config.toml
num_hidden_layers = 16
vocab_size = 4096
hidden_act = "tanh_gelu"
attn_scale = 0.177
bias = "all"
init = "normal"
init_std_qkv = 0.0361
learning_rate = 0.00171
schedule = "wsd"
Each number is 128 + 24 x the weight over its row's rms, rounded and kept within 0 to 255. Layers, rows and columns count from 0. Numbers have three digits each. The size before them is the row's rms in percent of the matrix's.

# layer 5 attention query, 384x192, rms 0.0708, rows 334-383, columns 64-95
089:064135161158111080179109101108144080131145176140121100111101134135147146163118112127122139184106
099:118149118097146102153109102158137128118157176145164114127150112118127159191121104137121087099133
092:141105129160111105101143116170153128120142098127163141122120153162117095137146108129130152128156
097:139094138112138124124085107122142142119119106141181096116136114085133113109138115123184117171103
096:158128179109127086109135179134144155117135121133101135128127104134180125118121158117112085134110
104:150141106138131126139144138114105112132143107123154118168121103109137127150143131148169104140110
098:137127117160131190114134134115122151189133118116163119107126129142143166171067139116157103134127
092:133080114134108166120092101101164093147162115087156117157128139188108123131098149127105121070111
100:125101130182089108056127144133107113101184118141133176144132158116156118130137146108169163116107
100:122098158122170149105168132151145116124130097152135157098137130104148134109103130216118098187142
100:148143136103174132129107110144139131111132137127128143128154151117132122137124143161081139102139
096:133115166121168121104113133080130087063125163136131154128139120141134103102121136125100074145104
090:137104132073112139183147150087116125111115158100130150101126127116153151145176067158145139142118
097:138117102112115109129152131173126093120210133145113133133066163143141191105161133132111127129138
091:117156107146107148125155161121077134144166137104100119107191131171108178124123122140152117106149
093:135152149135142141119124113118143124152157088146143122166105152136187124113109143139112104134103
098:100144110153159094112106151149125168140132106082166139128114118081121112086150130090071176114084
088:118143142121127103116179133149132120131122127128160133059145101145128105136119117080142119124136
119:111119130155142073103160092119143145131121171123169114162129133138176126165120113119125169093087
118:158122126130164140146132110107146165085132113077135136172128147142136112141140131142128099152154
118:153165144144135102126107109100091155172138155137144101120102143142130107114094135127112142137142
112:137186152118096133156113104110140110103080096161121163155156089113135153147137169113144127139105
116:126131112103124147127196144146181094140135122124113127164073148128142147142092133181067129106149
113:097108123119129150158151121134133110097131122133130103140126112156173108155165173123167124123127
119:128124145152144124163165127100104142102115148108132148199120101102080097097148157118101148095103
105:127142144143146093074156137094117100140160095115112129083164151125076143128120120120152126138122
115:081095081110127152089100126107131123111133136135141141170167141123148205115150105096125118097136
117:109102119176096093087098147133155160106125113097126130132118140131170124088139141116166079146150
117:116119145159133111122164180148127114173118093156159116121125068136142129072103134113158092185130
116:105118112175104150182132134148117135124138156137127079132143167185161131106135166133137116152110
111:143162118128116119149155117118143155158117109129100125152138132177129161107104118125116129187082
110:105140119111123114156137100161120157125149103112102109122161136085127110124141121081116139139100
110:115138181134130131149145150136127128078086150115131105125133098140116105112122136144096141095132
121:113106116119121092115111109109119138119141069159136142120122151126144158120155136102163110172166
118:104106124098135118119085141110121111104167127141129095157153129118134156143127094085173133096085
106:103136114114150148143117117148111138140112129134121193071116130167093107120146121112196117139135
120:151115118135105153140118149122121081171157151128137163131114098124118109105158163121117139111148
119:161140140071133081158115152126092116107104132106132070114183118142116103139098154152153156104172
117:127160137111124115128098104110084085145130106141101157171133131181137112148113149115119135070154
110:124137137152122143112112126157079145116124128146064136147128118106139153166132135182133147108101
113:131152106118134108146127111124143129124112099124121114099095152115153116164115138116109091162177
121:153149128061114119120159119097126144102149105201141128135121145121130123123088140132117148172126
114:113116120112132145080131124123139143133115154117158139102128085149098158085161112147153169138133
113:151159141132122123134074158107127178168139121145113155111163112135118112072121164118160129138099
116:130089109141173073125126128145149130155111118115122117125077115126123121135148068106083132186134
112:120086101100139105116131161115112144146186152092139167093097135086164140129131127094154121140137
111:115120145107113142123107128119145133114103145148168116118092117084078121119179148150106141126127
118:175154147134123096110129137127134149126093129156104106157096135163168112138144145117162119149130
115:102147165086101131166140108108146153142108139107103116116121138113175163175140160113149136105145
118:133142126128142129093168104155131132139090129101136140130111121121144109085140093149133101173111
# layer 5 attention key, 384x192, rms 0.0673, rows 334-383, columns 64-95
100:109156163129139114142125122100130162100169137112129139150174142078128119128131124122101174106118
100:144097149096167123148112126093154128130187116153152133133120119108156130148183140108139128122092
095:131127117102126119140128091163150125139078148120122110121184138160144164165121137133177145112129
099:107085103168147122116128103148152151135110131159142103151134183130133097144097081140128086146185
096:115111118156093149155169148147158167141132099150106131154109105130137134092138109094134134136095
105:090116119118103120115098108117118115153174092124148151168128138120152115154151106175143125101147
097:086127104137125142152138099126148093138162129136137103110130144118115166129102136096157143120160
093:170109132116084163146112099113188111112115150081150115100147108144127136144131173115149131115082
104:147186124114122153115146102131162135104119134132084140124106120091065144124127149136104121116125
103:175106105155137122081130129133122122136148129134129127125125133102089144113105136151133116112106
103:166142160126165131152084139141159109113136140120137123119130125124144137154094112146123139150150
094:086123120123122168107156158110145066124108172118123157121101112147136139150132142123132131108123
094:120131155089131130174141131097110146144099095165108168129126129152139113110166112139143141104124
094:142169160119120134151135121134141096104185129100098118161112129135148079115149156144124096100140
093:093151123127125145095132090132182123121151153099149107122153123138112122127131132154147139085141
089:134141133118129185135101142117139141108093120134141156181119166100118167115135122136123132146144
101:117128136133133125130167126143133104148139179129098098152115152158130166097131078082111141122089
093:094125156144110091108135102126133104132141160137136112116134117148118137125158094062151157120087
119:145152120135121115147147098105115146099133095139160098126110135119173166146076087100110149134108
121:137133158101151154087136149100128119100107127137129141106178083142140132094087134145141115128165
111:095174150161111161134125156121140137106134160106126092100146165126119088079133109119151083146071
122:151117130102091160123169115152087107115139129173120086135117068127089155135129156142145138151138
118:128108138140138099094153148140131109159175126147114131118145108083130149139133179138148128122086
112:096121117130090094124164115151140148135101102118114144119105103144146148111190146092091120148087
113:096151145168134128125118152086129101131141153117125126203098109109151108117140143170098127098126
107:143148080139152141138116126164116163134165120142081160098127121088128094147141144149132131180113
122:142083127135125105156126154115111121102165138127126115154117160190109119152134084124136096117130
114:108114134186112128156107151142106144095111115130122139138098100123127146142115154138136095106124
120:144131138144128165094125128134104115110161127116146136088127072110113149136113122132137142160128
120:112134131147120091113152130124150139148131139112114102113131153147125107125111154151144110136100
114:102123129133132100123138163096097109137128118139086127123139139118133127125099058154129133132091
112:103145146107122146126107110155116104096085119154104118112110123095157119147164163085053145150146
119:083092062169106169139186119125129128154127162105185118122121092120104129159123061131101087142167
118:099155127168119129093104084185112108137165115100124108147142127100128155134127082125189140102125
114:178132126134121135149111067100127139092155158143112105148134136095124126136137133131135138119137
111:084129112156105143131138137099136165124120121178146149159134146137120136142128132119126118111115
119:096129134159103133123151142145126117115178167081081153115138102103123155101165114126076129100171
119:082081122124163132090169108086111096130111135125107124131150151146107119142161156157130147142145
116:088130111083176083127143099144077121116141160142117127110148130122135123085174124093108135111146
107:107130155129134124119124132136122100139141131123137121205094167128115175157108154119118143150131
118:151095062178155120117134145106130086137120134167133155108146117131179130081127138107133111150133
118:132122107115102138133108133141140121104106152153129112130094136129165118112093145108127147111084
116:121115144132102125155096117125136138131073111140143119148145129127142089114110167097132209118148
116:161139089145144114122093152112116121162130160159140128143093133134136097140110122143132067151118
115:111119151107150112148146132179126123144129136152113105136083118167141104106154096138121116125137
108:113098118118145122159129164124096187123135121095121112098135147154137165139159119129167116078153
111:077141098085158121104122117117137147122125130133114187144093123117141106113136104134146148104129
119:188167174093099108105104136099135129056146131107143128148087156160163146162130134139148095147112
115:112129146120098120090118140107094088130134147112120114137080134133128114109164099139134113120118
113:091119102127148120089143121137149144123144110116143107152147181153130107106107164140123124122099
# layer 5 attention value, 384x192, rms 0.0603, rows 320-383, columns 64-95
090:119153125132111209120105094124130087121137141153097140181130110166125149116171153128143096125149
098:124113145146105127128095117060133112169136109123091111108107141090148168118143174139132138137147
091:100111171144157092120153119164114134122139131153141130099081141132138137106141107120091110147106
098:139133160121150110163108130174160090122136106155135163093158106124129139107100159139176119116134
093:121096104127123131142120128134112072173157077128137102128125090141170166141125158120161157131069
088:122147117124114128112139135107118124156125123131091111130156101063112140134147141139132104114118
102:154080096106139124154090104135115137153160144135126094105125151138146156117106173142204147110074
091:161150170118120147148138099119121126191188122130130095117119106156161115144104094114155120136136
090:131075139097126125127125093139145117109095142133102146151157149103114150136082137125092110095124
089:124160087143144095128162140144100117129114091124133138149101176116148172141175110134134133167157
085:117146118125126142116163103066154160144117113097126143150147096204121138117118131134174122142125
098:119108111099178121136128146102124142124083149109121146154162160145129122159161181086162128135133
096:109108159113153099111183144156109140122149095124160107124072127134087124061140120105144148097163
087:124121144135107129176126183112149107103146173129152171134119124146134104108106140129115109064125
102:118146132144084141078164145172187144183085150138133166147133124133098123105155119084085130104122
092:124150131155146153145149160123127121164133116117172130103103117145117135149079120130117104130104
096:159153142100108150112145112130107093129151144093102168090158107153128153089073137152091148131143
094:098114094141107095124137121126123108156127129093119132114097142157155147164135122141086138108142
096:116089105134124137150116147137151168120084110117121098159135162085116138121145148188136137102149
103:134113143136184096128151142151121141130112139155144207134126116128120083131112127122122088128120
097:112086132134174094147151137090136151082099103141116137195155157133111140130120104140162152120146
106:129122142079157135155129084127138112146099130098161179154129115148096080164099162158130114105164
090:120162152125153107107143102067140136117143141153142126145150122156171116126103163113113119137162
091:146118098113100150162117164102108130125142069142124105123126131131105121146133149174168118148056
103:139137134173141113163133156144107138146134168142161121116149169162127170147131153151124106113117
090:150125127122108139138091127111113129116111104118132135138155102092133118136147107126131144152115
082:104139137126129138208139113084105127096101164096143132123129124155144110172106153145157146152114
092:167134151118103148135113057146109095151131131123128133103117120109166098106109123154083142146157
094:086126138162166116107159160092126126134134127111148140136083117127177138107119125119165111152130
101:106151116097150152135086171128142149096133138163117134158138188118105145123152084131126126147079
085:127130124134089137131117127093134137135106158107085110156166117127128147149130090137148144117175
102:124120105115127151108137095115158133140152124101131093135120120113100111111151117171115124178150
108:128128116153101140111108136094133088131160141172147133105114120081145134142152113156141149149140
105:127126144121111118123160059139113084098118130102130106121127123131118144147124130129141160122157
108:147113148133170126126116173098133139087139121114112136109103149142143154168127135160112135094116
107:119080121177064084131115131149110151137126127131156118124114155077113095122165105137136147152114
104:117151115133161109164147115126149120119105123132133138120172114153119143123127119153159105163138
100:130122126129155147142121143148160134120111090159114150108111151134117102094110123079104128139131
110:120154095141134161130147162176117129100105163163141119132126124143138087125144116124121137148099
108:116144110124132101122160187163145168130155092151142109089101139153137117141094125080148143142125
105:160135098121110145117115127132128101161085127161127176180113131163151117097108134156118097137116
099:135084136163102112116183161134113123143139122098131150074154119103106141156159096134099115118121
104:143151167109139134160128162092133123102142121123127129072081107141095082166156133139125155107147
102:121155096110112177113170122143107137126172132094174132155098123147124144122116108116099111136119
109:115133125107139106115145127162125151120146133122123143133122135082146118126106077085098131151147
102:131136077121134143142087142152104119135149144137102158108134112159094130125108106106090145120106
109:137114104114144114116106159127091128095083102099119145154119158109133157116141130145104095149153
106:161143126137094109118103148170143123134140093152147156121173149101115113155116137103171142091095
111:105112127109159120128125139115113118120116121174156146091105119096118135117119106147084114133127
101:108142125146119159137143140134167118134111139152202127094094137119105109107146096158121138154173
108:115162121142187148146133138105063123123163119123153153122161102134131129075151111106156155109165
110:097108113101153170112137142137146116103126099083098143136109105112157134149140118094116138132140
098:134138111117128155143083133143152113130156116096102126158103113135115155124147103142138140159093
108:159146102169141162162146090155096132142119130144105148127117152107106180105121161144105107134082
104:142132138115139150103116157136117126154175127109150122120132142167116112137108154152131120129126
107:130110120160097133140137127157132121121164092124140079085110155170105112063135118092082158129100
100:105125128171112122147190113125138146090107118110094127071163090173155122137112124117136108142137
098:126119136156114158126148116151097126142156111126102096146139109141139110134143121117176109161124
107:131119120136108094135131085160108153105143110116169132132111098133143139112093122147082093145106
107:121104200089142148125166135113118205145178121109120128076088113103137143130173112133130128133146
100:128132159116107148145130101131125137123126130115083158162125070141150153135120113155128146144124
103:114098108130146116161168175146136157153148160146161145144103121155149137139128136152127110159090
096:153129167094132145107077123127141141148143082147108151139150051139131143132119172145122118120106
109:152140121126125116143134154111117141109152114149151199057120100161140135145145100110107119123139
# layer 5 attention output (transposed), 384x192, rms 0.197, rows 320-383, columns 64-95
099:129145107170186126119131204151126163122160094109151167088148139101124096124094176089117131120139
091:143137102148174121155155128139122109160145103130157112147144122165150084117101106121155101117066
096:141141120114077157088123143134133121100140095148108110134134141132154127148139128156136130152152
100:107126121168123137135132112148085127141141132132174141182104114112119117122120117143100131131108
096:134145159152128126155102066131141156101084158112150144082148122087089126151126125109127097113134
087:142132151137139121147091071143114082137133142108166099120129148165165117124118110138115158124113
110:103154138147154143119135144071114121145113117105147154133136098140117153159116146140099101100150
092:118118105136123182128147122120142134133079147124129139120156127141140120077129127089162113107123
090:075178147140083120108105140158128127125167133124120112122159165133153127101132088118116138132102
086:166117139103145141129112124108135164140161146119137093132121098146079109130063103129144137110113
085:141145147129162141143112133173122118103102112166140109118093150085151177115110099105139107089136
098:158127193142167110128136115148126114136126125162139135116131120127118115113132129087129112141139
101:134104113105130126125086143141103104112094145150120157141119100113156133176130085156123180149118
096:122108110134163118086123139171073133113173101201100137100142119095135101133131109154118162124123
099:147108138127118122107098131178105123092142110179159138150110116130174131149135102125125136154138
095:138103125167101136146114126150131097128105180151106071093125116129141119101161090110164144137135
097:105131117157161120176121134138132126079143103150089126185131202144143132126121121095127149107101
094:151122136125083119098147096142142114129153116136131087144157084116158142119102088108142102148116
095:113170136140155117100119138150129110107146113147161097082103131143136117135135117106116104138152
103:121124133141156132102116153140095146133140115136137118151114137131131133130182134120099162147152
103:127118118107150149116116142110135131151153161119125165137177097135081131113098123125105116171088
121:115160149163153101105125180140130141106123131156122142109084131120129132110124129095088113132145
088:151105154122147147167127198156123160135112144121136145141105148095110120123145116160124118158114
089:082126134108179131122112112110171114104114131131130124140096122103136125130122161124121094093207
105:126130162120125147097082118179138095126108100117127076155129108133153140115102111131133129139125
097:129099095137139124106135162075096158153122142126135150140139127128089125162125165166145073119135
085:152142138109122129096130155158098118111110099129089073133149125134100122105115084097138122135131
095:108130127187166073091117170112130115148143115159127151137143170118104125124089130084118164125072
101:137119153091131161161066134131104136099113143137144121111179137122114105120137136125110120154130
095:128110165120146104121199153118107125150116165115107132088124090153127108160109133134145134135174
093:180090095136145164117155183119137108149166120146151118140163104141124141106088121106099064085109
106:134124163088123089118079122088155112088085155155160198100134140125168143147123133098159106162140
117:131151127149138106170134106130109166143158166090125148175101142141102119131112156111121122109130
106:184163109135133142141113131112135152140153174136119132166096148095113133112110101107140156108102
108:129170126174128144106152128178152149135184137134117077140131088099136134078161113111138142082136
110:117149127109162132125105112096163092147115165120098142149147105149129122125123141120075143112145
115:134127128100106130161134124165106133146137135135132126148112157156158126130121105099132102095123
112:120095107121165099081152109091075122094159106131117160099161087122119126122134107112139108107105
105:129142134115182147120117188076120152157129115141055139120091126119138122126110114145157121149145
112:101135143114150125150124090102117139106139160105119100131146129115117120139170126164125124125128
115:125079120150121132115122140124082135132122111133160148133112136097123143165116113112134162110153
108:131159152107146099115096113120128120123148114161113129174101163157174134075134123137128143142071
110:146124103179121122140107140137127147133152131152101115148099150106205147098146154155120132135128
108:124109111131157092108129144131116154111090125161104106136124155103136131111147131142155142106101
107:173117133129133134128084110139135120124146093091120173158085122139125138090118184169124117107147
112:144095140181144140134149131119102117104097147131146130111149136130140139158135130149146115137168
112:103153168141108150146124065097156138169137103157137148097093095105114104125104149165133167147139
109:135098125143134156129116124125131149116122145124161116141093139141117166092127119150112082135159
117:129144151140111111108125131149132133141143163124143133110130110168151108139104154140104115140109
103:131114144138142148117136107164131126136148124121114159098128134159130141150114140126097112098126
108:128102125126122141123139123127162068098151159137117147106103125094129142155095182159157130162073
110:139150158154131090148145158113116138123122148182124142092095117133127086149115115168152147106123
104:141186127137135086105150128103084153097128117121132139141121106138102087150093155106124123117156
107:072126158054145113107118151138161116116113114134107109187149082170150113135104097133099164158131
106:102113128168155166099141144112156139108089139145144112106126144163105105136109082162141111121112
110:158124138127155087121118098131155145126144150129127165091143115066160154128111101163115128115157
099:131112133109129141097117127114126168122099107154153156179119146107103160136127108120127134111122
099:123146134095138107145127127113072118115126108122152196119105148148135148087138083109131152108147
118:067125114108122136139128122096126131158149130143114077143108141086109134122141155134193136136199
112:138178127152163156116106159085142092108122052109104123187163165109105157107124143157145147112116
106:143104119165153145135132130097169159132135111109145138112102150133104159087112142063165154103131
105:158133169132121112137120100127109090072096088133094114128144122127142127138149104114129117107183
094:107132124165105105093153163156103171108146121101117119083151162107134118142099119132120089133114
114:127113144124122124095107128131148110134140120121109099154156137134119113115155134147123124121098
# layer 5 MLP up, 576x192, rms 0.113, rows 0-91, columns 64-95
100:144057121130105050150144106149112123124122162104136128104140134124120081108055137115171109123126
100:148160142116147105170164122118149130089123124120133117139129089153093133133168141120090059103143
097:121077093167156086134169152138156172130148166153098125154118157115112191160125119155121081133104
090:140139107084097124156140148156174145131128134094147110107121147178095115107129132117104116120127
094:121114135122109142102105126110163089107153110081112123169156115093179147110159116119120129126095
099:090158163144192129139129124149163109084144134128127130121092108122123140124118084112159171103119
100:125112170126104097110155119137116095094130130116146139119127080121080189119140170083115151106082
094:108170111113106134151137112162110156150133107127100126098089122079169109155136142081121117090150
105:168106102121119145138103155175130087117137081170107144133073160137130113126140126140103076131159
094:137140116106138145129096166101163096114158148083123128135138136106123157121168137115124134112067
096:131078120159094118162127156113135136136115166151111096097148155084151105119157119121143117136170
097:115085154114136152102157188146138103097128145111155146132074193109134154164081125134095109110127
102:114163153120088136098140122099109131117161178104099154120142133164120147118130132164095151113104
097:138113142149162139145155117126126113139124139137180113079121093109090142116134133138102127106148
090:098133114125124176161156086125109123183127147139115107154149146121140138159121119156113131133160
104:097130118115089087095137114130120140120176127111127132098103133154153131108166142156145139181128
101:160137103133142117122101138121053097072121141077128122109157148132111105123147160151130097132148
094:088126120103102126140111121132138139133112099131110142146141092122095071156108160155109131152136
099:103130173102090117098100149128131133127144130136130129162148108115136107054147156134163138146123
084:135136190071101126149112152141146131123095120101132146132104140117142119140126126092128126112126
124:128134128161126114139158092142139107060200137139151155156146101080132154121086154151182140145097
110:109104163093086120085102134095128163159200136142099148115145145148183137146158106132109108135160
101:147072147145118124143155153168136121103115156115178144112171179127125171192137118138153093120134
104:154136106145150117132124175143155114143127136141131136178112110137102155131095153095101104121141
103:088129148097121109087145135130148110108156154108155143160146123098118109137145158111115122137111
087:114081131108145141117131117142129163072100126093124169138133156126109153134122087130167125118150
102:144131102115167121090114124120161154117175148119136148174179168069117176143126131123123122137133
100:108102131111116144128110108088106125124127108118089076118118147124119153119175131160144124203139
085:087107101165101136099150110133152059152111177091154145081110154145093078170112119150108108139118
099:158131119094142095134122094154090136155094176105128165145109115113132071145140176138116099145136
100:148107131085102123138108177157110080108140154101156139125143160113078129130170166172110140123120
100:152138141123089153132137129130138079115129189139146111132158160134166075139123108119080109173098
095:119116107100084104121096129155118140145143125151146083126116171123129133111141113159147097093141
093:148094184133108122170176178144125117138175143087134116146151107112137126130157160101149141167147
111:105153105129115127178108159156135112152154151153074154134127112113161152122155116117140107140148
098:162126176141118171164131147144151158098183134167141154128105153075174130133153132178122113119113
096:137096151108106092108116117134117072092159126095162140131113133168121104161126120124156119117109
104:150129112147181106096165105140100124142106118088090088128138126152156103098088129142167096126142
093:105099144118085120119156112083086154156149139156126179127107108142085120150170126103155139130168
100:086130189135156119153129162112126140089113170128115128125116179135162138150137139131147131143134
095:162142160105090112121117131155147120111175136173095148130143104119167093124128106120119116134086
099:059119122106117171136151140123157143183118119110124112164142120118167140105142127097099127100113
098:149105115106140150130168092144143101166098144108102128127160121117117113112126141123128121116098
097:121091142116117099129127124116077118116113130139128149154167117108097120116139095111096122164090
093:107124134155102152128144136156120162160170137132147113117119123175161181153124128112159076157122
106:128150130117107118121124124110111116094138121122112122117137169097187156123135160116090135118108
105:129122122119116143135116087137096137120148113130084126119102123137134082133153108127132107137150
104:066129130161121110144145139099113201137104137081158118104072170161132092112111131126094111122084
091:138142120181083153132124156093114168120123151155131123165108081116151150117140119146142078121112
100:127143161135145121129145148133108132101133157108106137144128104163127122112152109165135081140087
095:134119088102115098099166131144142152123096152102096130117133127185102074126150155148108144135098
095:086145088132141099161148122144150102121084152130128162101133176099160134169142164122135099151180
109:088106118121137109097107137119118127056179168123158111170113138127144112159125153125167126144124
093:117128092110154135160130138121198126155119123093115094142143158158131115114120114139131114095124
086:127110151129122090152132146126138125148095148141136126091114159127168148127151109148166144130112
107:159098157105142109126103117175134103126117147144141153141082163089093127151132141115133143135128
091:130127175113116102119153099129130149127107110126120144134129106144109114096106114122129119135170
097:153166093158131105143109100120107125083086146132118142114121170130183120107140133132165140109065
085:185141127134162126126128142140110127134153165139154145121093142115147134092128177150127131142075
090:098127149134112138132161115110134123094125218157112102127098126147112141111149109177122142117104
101:129116123101160092125170174131149118127101124140097129089149097126104163096123114113111140143131
100:086176102105102124115133150105108111092101136097133116111142119148161102153138151147127078088093
104:102123118131139131120132157140151158135131121086088153158152112149149157096153108112086128099195
104:104081151122132164104134126124159132165131171101156111108111100099114107108125089162119145134087
095:160115125147185095134174157147123106127129113167122101147104143107176097159112144125155117124133
097:116091139096116130102120168161069125109114125120102106165147147136123092146152162151159155143131
118:149096180149128117117122131106128083057095173117140113140167125123090146097136160146128116149143
107:154129113122132129158124099112158122119121116121113122133138074181159116111096152143130116130123
112:133101139127134119136144153137129132092114143128100106143135132084094156087117144106122137142118
089:105138176067116109142181118131122139106144081145165106110127149114106125109159121137146151110114
091:097115098133107155108155110119100104094161109123142144071133089108123123118121144108146120097142
101:108099133134100176136126103169145122132098159089115120140112126099152132085127118149116113112149
101:119116170126145114139105085101139155122099134067116125098163157115139111126141145116135080132097
104:138113135106111108105122114155112143113126132108142104120105109123151126109153134069156119164116
095:127057156121095127123172130124124179119168147161149109174104093130152160123138119117122073180119
101:108133155155167127129124108168108185143151070139152143153101119176146125114096109106099104119107
099:128109106131130125133142125129160154147168092123115137137104113119136097079086154103114114099097
093:144120135164149121115133113128085147151083087095157106143116149176111145104152146110110098118147
088:111106121092125125111127080138124130079152100143106110118146140105142104115155133139098123132129
101:168121153134105113139138146143151115138127148134111103086150081115093097146138127142127117109146
102:142091137104138137153145134117145110118125131152060122151161081133139140169097119122101095098101
116:123129174114133118108140114175110130062121135102121121156138141150142205147146084122103172115120
094:127127151131070103096131161133133089111124133158133092154074162129097099160130144118100106129127
088:145095141108142113123121143169107155118162125063169118092132162070084128139109149195143112140152
110:127102133148114096133170112138133122106129153095164128145149108096112120137104113150086166137089
084:081103112143098142107140131120082148130116152155136101131110155163139091156139146151135146133161
088:131104114125090143085093139096132171160097132092119085113118173129111095141159159116135139126167
109:159126100158163106091115121152136126148102156133110132137147145098103134130169159142095105136110
107:112081154121147162146172131176161122079132126144147104144123106123102140118101162111152141118113
117:121102108149072103169123141112135112108117168116154132100111117100131134119128207174122193112125
125:118150096119122095151141120184165117103167134117180114109098103113092156119139164088097082141139
093:074114139097112126147166107163106111131095162187159118153151146142182107182167070168092085144134
# layer 5 MLP down (transposed), 576x192, rms 0.309, rows 0-90, columns 64-95
105:117092133118159128116121118086108105162091124125132105152118142116134103166120133121150108084143
100:134122110107113121173132159126107125100153126118165137176069120125127148072174120157157085119103
093:182095126157123115119127136156126116135136140128139124080133107118152109078115189146104111106117
094:118121169147155093138148122119111120104144152135114111134120137141151137112129171126129136125102
097:135130077147128143124145160163150155140120111130094118106148124127133120119122145128135090142150
106:109087154114140121101121119132107131095096119122105121162155141113127139108145133110154140143110
109:107136093103094141123141080149166112138130113132157130076107143141076115175101111123118149178163
099:108136108126103134216161132117127089145108109158159134152131145114132144108111133107130183131136
107:118125082169126122117139094123127115125124118132139141095142157083157144122120115105112118135116
093:093142130188147112143180139146115173094143156130111138139115118166128145099112099107144129178181
098:156148140109150112121132119120106146138107133153156130142133157184138159122143132147177101078145
099:100133084136141131123111148124151133121150150124141137153126148119161140112148099130138106147139
097:103134117137182128120094096140088169121110144124127146154146140138095175117080125132109103121126
103:130088126127159132106140127127110079133078139133121145139128110136127132167111107153147119176122
094:105167103152138136148141147115111146175146149159083115145122149142122083129090170113126141091108
097:087112163111108136101127099097136083164102157149139130092116101114126100128106093129120111094139
099:090162147159112131124139148168152135070129152107145155087128156114135129091182094094110126080145
090:153107174147187130109092120110115114141134118115121126083149102138151121079112126087152168127103
102:127113180113165165140139100112139125133127128100119122140139169153143120112155116136118135106159
082:177157121114110122174092142130139117112108118132092135147117167094122118109156139171101137139130
121:115142121174142169112096098149146095109154098118178126110109124101117124124169110078117151153122
113:158176105090115117140133144095126118111160135139115109126114112142167126156134127156125145144094
096:110147098144094151139093098109143136144111116118146141132117111126083088072140132145123123158128
099:104143127092169140131113121081132138167150155104165161125113144172115095141134091165097121163125
099:137153143105093136113100121110142131114191127142130134130076132126134120107120128121128088114158
094:113109147121094143116121132138114192133134098129082107082186150149100108146102103141106166137145
102:157090156062095141098124147175140134141120139119127126110159108160110109115129132123133102121165
103:167104132127132110138098115106162102102117145126145172103111132101128149078124144100126133145139
091:140142123119095116118076152083108133178154082198094093144140144127151154136146151140153167133123
108:147134085132124142116124167148112141120149111153127124175149146121168164129136088088150133138118
112:169151133114159117100112125116118096114082102114193082174089116110164128142100122145120131108128
093:120137169109151159095163161122138113125128139103136115103117137087150176157111084058132080103121
099:098131153124121095107148151118102169180102146113081152086148110114130111080148096151096103106104
093:137124142129127110147109094113101109199134123139116108144127126094120135141112128167095144100126
108:115188145106155120102131164113112125152150132158152075145116091124163167122142091111123112109131
100:114146145147104129115113115117143133154160153099124137086133067131132093153132152136078114138143
089:146148093174098138158099115125112138192117146191126165134136116099131107120178205121116125122102
100:133104090113122173135146136165138127145110116112140151129133168138159140145131156099169099143099
091:135125101136130123147142160169128106085128161140146172101148118104119118101168152121097148093158
100:111165131122149118104155152140108093135170134151133116143126189124185078133113095137110139176156
092:111142126131128129103139103139094151149093147096121115120102106129125102110139108120129132114120
104:153131139144138090097127133123140107122112162104143140145130122151134112143144155142160110113131
105:125105111154116069149141100084130124128138090131122105157094138140134159118109143146136164149176
101:116152119123102109131195169148137141107125134131130111142177128122098148135173129136112099126093
080:134144163075114109172125149069143130100189150070138080144126110141108132110124123182069107071127
114:103110121140109146113170106136162138102168102137128073091096114146128164142131120132112111161114
105:132114145175132116118138146096179148134143137129145144171108126087131156129110096109104111127131
104:102105183129156127195126116140154111155132114140156168095127143135127128112121131125112121146122
089:115105159127172144134147128162140115142119082158136099157116137132138150112084049124131147137131
101:138125184129132118129108103143148106138152110139146134106115113151144131109126116111096137134139
094:085122162152162140132144064145111062145149153091092145135107122151098112122146175114140159086084
111:116140091109106125115117137138157133151119096139099132082123098167194139168126101118157149122144
100:103123161141166125145136125121157095121113159116088075167146102089099142153126150127080150107124
103:142091135086126167148106133144143126113159090160119113148138141132129123146119120101156114139143
081:182138156101127095110095133138132080097179112126116104135128114148152086114130115131137145153147
108:135074115129148150112135117117170094145129151140118114134115105117139117120149151136140128162136
094:109113105118111160134115183138148133110089125090115139102093150120176074143143092140179118171125
091:141120150144121092118153191148122172151144106142125122149140181099141151103131150161128111142100
101:100126090143108146130104093163142141136134090120145131095205141156128104167141112105152166094122
084:151169179142138170108107140124126093126124125131170116147145114115139185137168095134124111144102
102:111095140121117148122131126106109135140107141138143148117127107103132138142106119166107119120165
092:116111129111180177191122115129123111151113110117136153132118124125115102133123045135129160147163
094:109104124134146126109142112140146149130168128157125097111102142133128119109087115151092094091133
108:072113105106155071098119118147125153166121130068140126149116124110188167140148136157145093149125
090:090104126146145114116129113104165151119122101115131133109180153120136197118130120138126152129083
097:098158146141109117148160164108131155156131159149116100190110126169152110108169129157162130116142
128:109110116134097168093090139056113122109128174135110101112124156122145115147116155080142183131134
107:170144169131127138096122171108100143177166118136108182154083138124130128155108132123110158142142
106:143102130128092147169116105076115117138105142152124141077130140106131105149123168123114127148114
095:123142117150122138153141134131140122097074129114115109143154135100108110146143135147150117156112
087:128130161166137159137078108132138094143163102095109169107118115087141160124090162127124139114139
098:099162070118114151151140144171163133164117110143134106127151116113113113100143151102138163167120
103:131108104130095147103103136132112112140129156111162173054181130132143126133140133137123146106120
108:085146072146151112117140098177131134131099174120110095110139130126116127110091158103139122126202
094:133094136134150154100148115162150188118109125146107128107136101123120109113205140168103122141129
106:144170109134150151100155148172135113131110125110130156114101169089103144174133120109169145148158
097:195139127146121081131173079172129101093138113127173121121132107129134147117106143125127125118162
093:199149109135142131109123157132106100153101136115073074131091105105138145123156139133063153142176
082:126129142127116111113128176086157138129158134149125110155125062119115120127101150131147118156142
112:147119142120087056096142138145154133115120155125135139127073117163070094115122103104133103154184
099:144119117123114153148114129151125094133169145104144171107098132101159044113164141139130115118142
117:097110120118146168157081123092113127150121142096071098127133143137152072091098129126120158140109
087:207121123134120133145160130146106116077122126151109089112141127153059133121153159150118132154131
088:101146098117133100176178103083104133151116134154123122156137122151142117141111119138143130110117
111:116088142145146127111099161121113109122148120108120091155103116137100123132109118092137111151148
092:141105117140176100103171102145164135114114121135113123100156097140126102111130119163135183118106
087:148074147119158114153131116150154129110142110105110165131088130078126127100110156127095128155119
110:113151128142135151125105138159134147071166146108120101122131136129162105124105114091084136166116
108:121125128100117139139087121106135106071132114106130138104126101117088119133139143136098095133143
105:124112156168145134129113097107140134131091160114140140097132161167157146104110107131143135102135
132:111138082116130168159125164152174094173154138170116149138115117128131158089120103126144099094141